Weights of a small GPT-style language model, trained from scratch on English Wikipedia.
Size: width 128, vocabulary 8192.
Architecture: LayerNorm before each block, learned positions.
Training: 141M tokens, 4555 steps.
Each number is 128 + 32 x the weight over its row's rms, rounded and kept within 0 to 255. Layers, rows and columns count from 0. The size above them is the row's rms in percent of the matrix's.

# layer 7 MLP up, 448x128, rms 0.17, rows 160-172, columns 0-127
size [ 95 101 104 100 100  92  99 108  96  95 120  86  99]
[[159 137 136 121 119  88 130 151 128 177 123 144 149 128 106 131 108 132 192  98 135 146 208 156 162 173 154 120 136 151 178 147  59 179 164 180 155  93 135 155 112  99  66 138 101 107 127  75 131 175 119 174 196 131 106 133 152 134  94 107 173 161  77  86  93 156 111 169 166 135 119 135 127 151 143 103 122 165 118  82 159  72  87  88 105 145  94  93 159 155  99  60 150  76 110 156 124 117 126 114 158 201 112 130 154 120 121 150 155 134 110 163 149 182 116 123  87  88 149 151 111  75 156 200 149 122 142 160]
 [121 133 106 109 144 107 138 157 220 167  81 106 183 161 146 115 111 153 142 178 132  81 174 123 106 150 148 109  84 100 108 154 176 160 177  63 131 115 142  89 113  62 142 147 124 170 144 172  63 135 145 150  93 183 103 154 158 166 104 149 143 104 134 143 114  89 157 148 110 142 123 145 114 139 141 143 175 128 134  73 176 116  99 136 114 161 116 107 114  95 111 121 208 123 174 155 161  97 144  99 165  78  70 122  81 104 112 121 100 103 159 104 102 149 100 175  79 163 122  57 118 130 121  90 160 171 153  87]
 [ 93 161 125 175 149 143 119 138 131 148 134 162 165 143 158  56 133 142 179  90 137 219 138  94 170 145 180 165 127 132 110 170 128 166 122 156 112 121 125  52 140 150 113  80 166 111 111 131  82  98 155 138 153  65 162 182 115 160 113 104 154  80 105 126 141 179 113 133 153 153  91 161  93 184 135  88 113 125 183 111 215 144 107 111 157 119 157 139 139  85 125 170 150 145 104 135 187 163 139 140 123  97 150 135 105 159  90 124  95 147 128 119  84 100 117 136 128 199 149 155 129 191 109 146 159  63 118 104]
 [131 144 130 115 153 132 148 126 107 154 113 162 177 103  83 123 107  72 192 114 130 144 126  96 121 137 177 135 124 177 110 144  75  56 128  66  64 132 142 113 133 123 134  94 155 138  88 158 154 105 125 122 120 107 128  55 122  84 153 133 144 134 110 174  68 190 102 134 160 128  68 121 101 115 139 108 141 103  96 137  84 176  89 137  66 154  90 132 159 120 170 165 211 160  81 124 181 148 149 136  89 139  93 127 169 135 148 131 134 169 125 125  99 115 185 145 116 114  94 193 131  82 195 111  89  94 100 148]
 [174 158  84 102 109 175 133 204 160 112 120 116 105 120 154 102 107  73 132  74 154 111 130 139 155 167 150 101 157 100 186 138  13 103  86 110 140 127 156 140  83 115 110 158 165 136 123 159 102  95 121 119 147 115 129 116 136 118 150 135 157 172  89 156 138 104 106 152 127 141  64  84 112 152 154  91  94 151 133  84  76 127 193  81 124  87 149  86  60 126 157 163 122 148  83 109 147 117  85 102 177 119 109 146 216 141 132  81 110 131 162 175 144 112 149  68 131 115 114  85  94 137 155 132 142 119 102 115]
 [ 84 132 111 109 167 134 138 131 150 111 196 110 147 193 183 115 101  92 121 105 114 142 127 135  91 155  65  98 122 131 149 131  69 114  68 164 131  90 116 115  56 147  84 152 153 168 129 113 137 164  83  88  91 108  55  68  92 115 146 110 153 105 135 118 134  66  72 122 114 106 153  86 104 137 170 140 131  69 184 125 170 134 122  84 100 114  53 131 117 162 136 127 132 159 140 101 146 103 125 156 108 100 191  69 102 166 165 123 113 132  88 140 132 137 161 152 150 106  84 141 165 188 115 166  90  99 118 117]
 [142 103 131  94 151  96 125 146 138 125 103 164 152 108 188 169 136  91  78 160 140  82 124 146 114 158 108  94  98 168 122 135 139 150 153 172 101  93 175 112 170 121 147 157 162 129 161 171 109 123  57 150  71 100 136 197 194 109 135 118  96 103  93 151 153 124 180 167 103 161 154 161 103 129 159 159 173 150 166 165 190 109 152 126 102 136 140 123  89 100 170  97 171  61 138 119 125 107 140 131  92 156 140 173 102 131 130 123  92 174 180 108 137  83 161  51  96  65 128 121  71 143  72 125  95 128 105 128]
 [101 157 160 116 122 163 118 135  81 192 142 125 128 118 113 107 105 164 127 160 148  86 148 111 171 152 139  71  59 146 135 131 115 103 127 144 155 126 157 145 147  91 143 100 130  65  98 118 166  96 189 169 117 137 195 178  75  34 150 118 143 143  75 145 113 142  80 153 134  87 144  98 102 148 104 154 107 121 157 149 113 145 106 179 114 180 111 116 141 137 112  82 131 121 151 161 142 132  93 226 106 135 102 175 197  78 110 148 137 167 166 137  70 138 134 151 114 183 151 120  92 145 158 111 176 139 146  96]
 [148 152 130 129 156 121 130  88 146 128 148 111 146 185 144  90 122 171 133 109 154 128 127  99 172 192 111  81 106 101 168 124 115 129 143  81 137  62 128 127 155  66 163 170 136  78  74  95  94 145 144 190 109 113  63 113 134 159 101  79  74  71 153 177  72 110 132 159 140 129 113 169 114  98 152  72 151 119 108 156 216 137 156 107 146 124 163 105 107 121 101 131 136 126 159 163 180  67 148  94 151 140 147 116 135 149 189 142 157 106 118 107 143 117 142 160 132 167 171  75 179 104  99  78 124  94 176 117]
 [139  77 129 149 128 183 146 146 214 121 119 138 133 126 139 117 119 131 131 162 136 154 138 117 137 115 118 102  98 134 178 120 162 102 148  89  85 169 106 162 142 130 132 136 108 127 110 185 114  39 123 165 193 168 137 157 124 149 166 155  95  91 127  54 152 121 126 133 104  66 127  98 164 197 199 183 134 165  80  76 128 100 176 192  93 117 141 105 147 115 139 138 122 130 164 149 103 112 124  65 180 127 114 101  86 162 145 135 149 106 110 113 166 113 105 104  79 120 131  47 126 123 141 101 190 141  89 135]
 [124 139 190 166 145 126 184 119 127  95 127 123 126 162 127 133 173 133  41 149 155 123 148 154 131  77 137 153 127 198 159 104 137  75 206 133  73 167 104 107 137 105 148  90  96 152 205 126 113 114 137 156 157 129 108 147 130  80 135 123 127  81  89 193 145 147 139 188  94 123 104 172 121 135  95 133 142 146 120  99  79 158  87 140 138 114  45 162 159 151  99  71  90 115  81 135 183 121 167 134 126 160 107 136 146 111 146 115 135 138 152  83 133  97 136  93 114 106 131 145  93  87 170 185 173  97  82 158]
 [149 121 148 144 164 115 111 201 125 118 141  86 162  90 113 148 161 135 114 157 140 136 100 146 167 157 142 149 123 155 138 171  87 122 131 139 159 131 151 117 146 161 159 161 150 186 123 121  92  65  74 178 124 181 136 149 173  56 147 163 192  99  92 158 153 135  82 144 115 149  73 129  94 163 146 103 151 125 156  72 129 167  86 117 151 151  90 152 114 130 158 109  93 137  55 147 196 122 118  93 162 143 118 151 142 149 175  91 167 125  74 129 121 129 101 140 128 193 146 105  85 128 136 125 129 160  69 223]
 [102 118  96 123 155  89 150  85  93  96 148 135  94 107 138 111 125  72 127 173 152 136 149 146  61 223  91 143 141 100 126 121 105 132 165 116 152 106 171 147 166  85 168 154 129 167 130 127 146 176 126 112 136 153 130 138 177 124 160  98 124  87 129 129 144  49 111 156  71  72 116 140 174  91 131 152 104 119 113 151 150 124 169 182 122  82 115 149 119 113 204  92 216 151 148 161 144 123 133 111 144  88 176 165 132  73 158 165 121 121 127  92 127 147 141 135 130  52 110 135 112 147 107 105 150  41 100 125]]
# layer 7 MLP down (transposed), 448x128, rms 0.169, rows 160-171, columns 0-127
size [ 89  93  82 104 103  92 109 107 104  92 117  89]
[[131 137  70  97 101 100 131 120  90 120 105 113  97  71 165 126 114  68 138 117 172 174  89 148 113 134 118 129 138 103 111  62 149 145 127  82 121 143  97 148 130 174 143  98  93 128 112 150 114  64 154  96  93 114 146 110  82  79 127 170 168 174 136 135  92  77 114 160 248 111 181  78 160  93 164 197 111 151 157  83 142  97 153 117 184 121 120 114 133 128 159 100  65  93 147 122 170 169 134 118 163 129 133 137  87 140 167 146 118 115 124 140 115  98  93 100 134 129 132 166  99 178  81  78 107 125 100 156]
 [118 119 112 166 166 168 125 181 118 104 117 158 109  63 141 109 166  70 165  57 155 159 167 102 152  95 112 109 122 105 133 131  89 138 169  64 111 158 160 113 115 129 127 125 130 139 159 146 127 127 145 110 190 201 140 148  78 132 187 100 158  94  96 133  99 174 133 182 145 121  48 141 130 180 113 130 113 165 157  80  97 192 146 127 140 133 158 132 141 164 105 157  88 169 174 120 171  85  98  83 123 113 122 142 122 131 112 134 123 181 161 166  97  92 111 142  91 128 113 149  81  56 161 138 110  78 164  94]
 [155 107 112 109 132 128 122 119 114 134  99  87  86  92 113  82 100 143 156 136 131 125 124 154 139 126 111 160  95 142 143 120  82  84 150 105 195 170 123  74 141 133 113 158 108  89 108  83 116 130 125  78 162 138 118 112  66 118  84 138  75  67 127 112 150 132 198 140 153 162 198 107 134  91 170 144 124 101 104 124  87 150 162 161  78 117 150 198 134 152 130 143 191 119 146 147  76 144  80  84 119  72 137 146 217 143 176 142 146 159  80 115 135 142 142 143 147  88  88 170 140  76 161 119 111  97  96 203]
 [149 114 136  47 125 116 163 120 170  96 126 117 146 102 152 187  95  93 152 103 109 109 111  95 129 123 107 115 146 100 121 199 118  90  73 156 108 137 157 142 127 134  90 130 145  85 172 119 159 134 120 148 150 117  88 123 112 132 157 104  87 141 141 181  74 156  92 138 121 127 118 151 121  60 104 130 139 106 107  99 123  84  86 134  76 164 107  79 141 145 110  92  87 132 187  85 117 109 108 136 110 134 110 171  80 167 155 132 138 135 221  91  91 152 160 172 123 104 104  29 187 170  88 134 168 102 139  69]
 [ 74 147 143 119 157 126  86  64  73 107 161 157 174 139 120 165 140 126 128 132 135 136 117 127 121  77  78 157  68 155 181 113 126 168 165 131 168 115 140 115  93  85 134 124 131  59  90 151 132 188  71 178 139 107 139 104 114 136 174 169  96 115  72 123 122  61 137 119 129 166 109 134 122 128  91 164 130 109  63 132 155 164 140  96 131 140 114 165 156 180 127 113  57 178  81  73 130 111 153 108  76 149  55 164 146 124 115 166 138 145 164 141 143 135 157 150  85 165 168  87 167 112 142  96 115 104 166 151]
 [149  76 131 145 103  86  64 155 151 209 130 160 105 109 102 166 129 144 151 107 114  91  77 112 142 115 144 122 147 114 144  65  98 128  96  85  69 108 156 139 113 148  87 115 170 145 149 124 135 125  87 151 154 127 122 145  78  66 133 191  89 173 165 124 145 119 135 131 178 176 153 115  66 107 136  83 118 133 146 115 158 159 152 191 174  95  63 153 152 127 147 201 138 185 131 123  97 164 141  95 116 164 130 113 119 121 175 178 143 118 124 145 144  94 152 101  77 154 117 107  85 137 129  71 140 207 126 137]
 [114 128 169 136  96 118 115 155 160  82 125 141 166 113 136 156 127 103 174 122 141 182 144  86 148 124 111 135  35 122 108  90 137 111 123 173  98 132 116 129 105  79 105 218 129  49 128 177 153  75 121 123 155 162 114 122 113 132 102  87 180 188 129 155 108 106 152 141  95 117 126 173 143 170 133 156  87 111 101 134  66 127 123 154 137 121 137  92 197 114 160 122 114 136 150 188 129 145 101  97 110 173 130 107  83 153 171 117 134 109  34  93 118  76 103 129  63 127 157 181 138 135 116  70 156 107 141 136]
 [120 110  98 175 132 117 127  93 119 143 146  95 119 116  83 166 189  89  79 122 171 125 171  95  95 112 141 110 151 147 185  97 165 131 133 116  89 154 101 148 142 131 110 126 106 116 107 182 160  91  94 160 101 115 114 115  69 129  83 139 105  62 123 101 120 100 115  71 144 112 198  81  64 121 111  92 124 152 104 153 199 160 162 136 139 207 165 119 121 140 124 151  68  64 148 160 106 118 140 151  83 163 110 112 154 116 129 175  71 124  97 134 174 175 118 111 195 170 112 116 121 130 127 159 143  58 127 114]
 [108 163 141  84 140 180 142 121 137 103 114  97 112 120 140 130 151  58 115 123 141 158 129 134 126 135 173 167 126 130 111 180 120 146 169 162 126 110 178 137 153  77 120 132 100 141 145 138 135 103  94 154  97 198 137 154 117 153 157 145 181  84 165  73 152 146 237 127 156  61  90  99 189 189 177 125 128 184 148 139 193 128 115 127 126 115 106 163 166  95 126 121 114 123  71 161 107 148 151 133 118 165 114 107 161 139 134  88  90 172 172 200  91 163 133 162 167 140  81 112 120 107 140  89 120  95  98  92]
 [133  83 106 171 145 115 130  95 116  98 162 177 203 134  82 146  85 132  94 112 123 190 174 129 111 142 140 129 131  82 159 137 180 120 163 129 167 142 145 145  84 127 167  84  46  86 120 103 162 131 159 113 128  83 124 176 112 118 110 116 132 129 154 113 144 100  92 231 149 104 161 114 163 151 150 106 159 131 130 130  86  95 178 140 199 147 109 137 161 149  73 158 145  96 194 114  86 117 141 116 148 131 101  76 145 108 120 173 147 167 114 137 188 127 107 170  70 110  79 131 130 151 173  90 167 118 133 132]
 [208 117  85 177 128 144 168 143 154  61 146  95 100 188  88 121 124 173 119 150  91 150 118 135 117 109 150 173 128 173 153  97 128  81 208 139  60 177  53 157 193 131 120 127 117 105 114 115  82 159 109 144  98 148 174  88 137 108 124 148 150 118 109 170 133  80 169  75  99 108 125 126  80 127 117 145 133 134 145 113  98 183 136 120 154 135 145 104 156 100 139  86  72  92 116 109  63 109 168  90 179 153 119 141  99 171 113  54 149 112 128 154 102 104 102 102 137 153 137 131 124 151 118 130 122  98 106 180]
 [ 85 141  78  72 113 105 141 136  85 176  72  43 100 157 137 110  95 134  94 106 104  84 107 110 102 142 134  97 166 107 122 122 131 126  96 156  69 135 153 134 117 123 182 153 101  99 123 141 128  84 160 141 121 144 176 168 163  76 188  83 108 107 132  88  84  95  97 101 178 162 145 177  57 150 168  91 132  90 103 140 134  50 117 163 125 134 147 175 135 165 198 124 106 120 110 175 167 140  98 143 135 128  85 120 152 100 157 170 145  78 133 133 165 130 144 109  75  93 172 140 156 134 163 138 160 123 139 161]]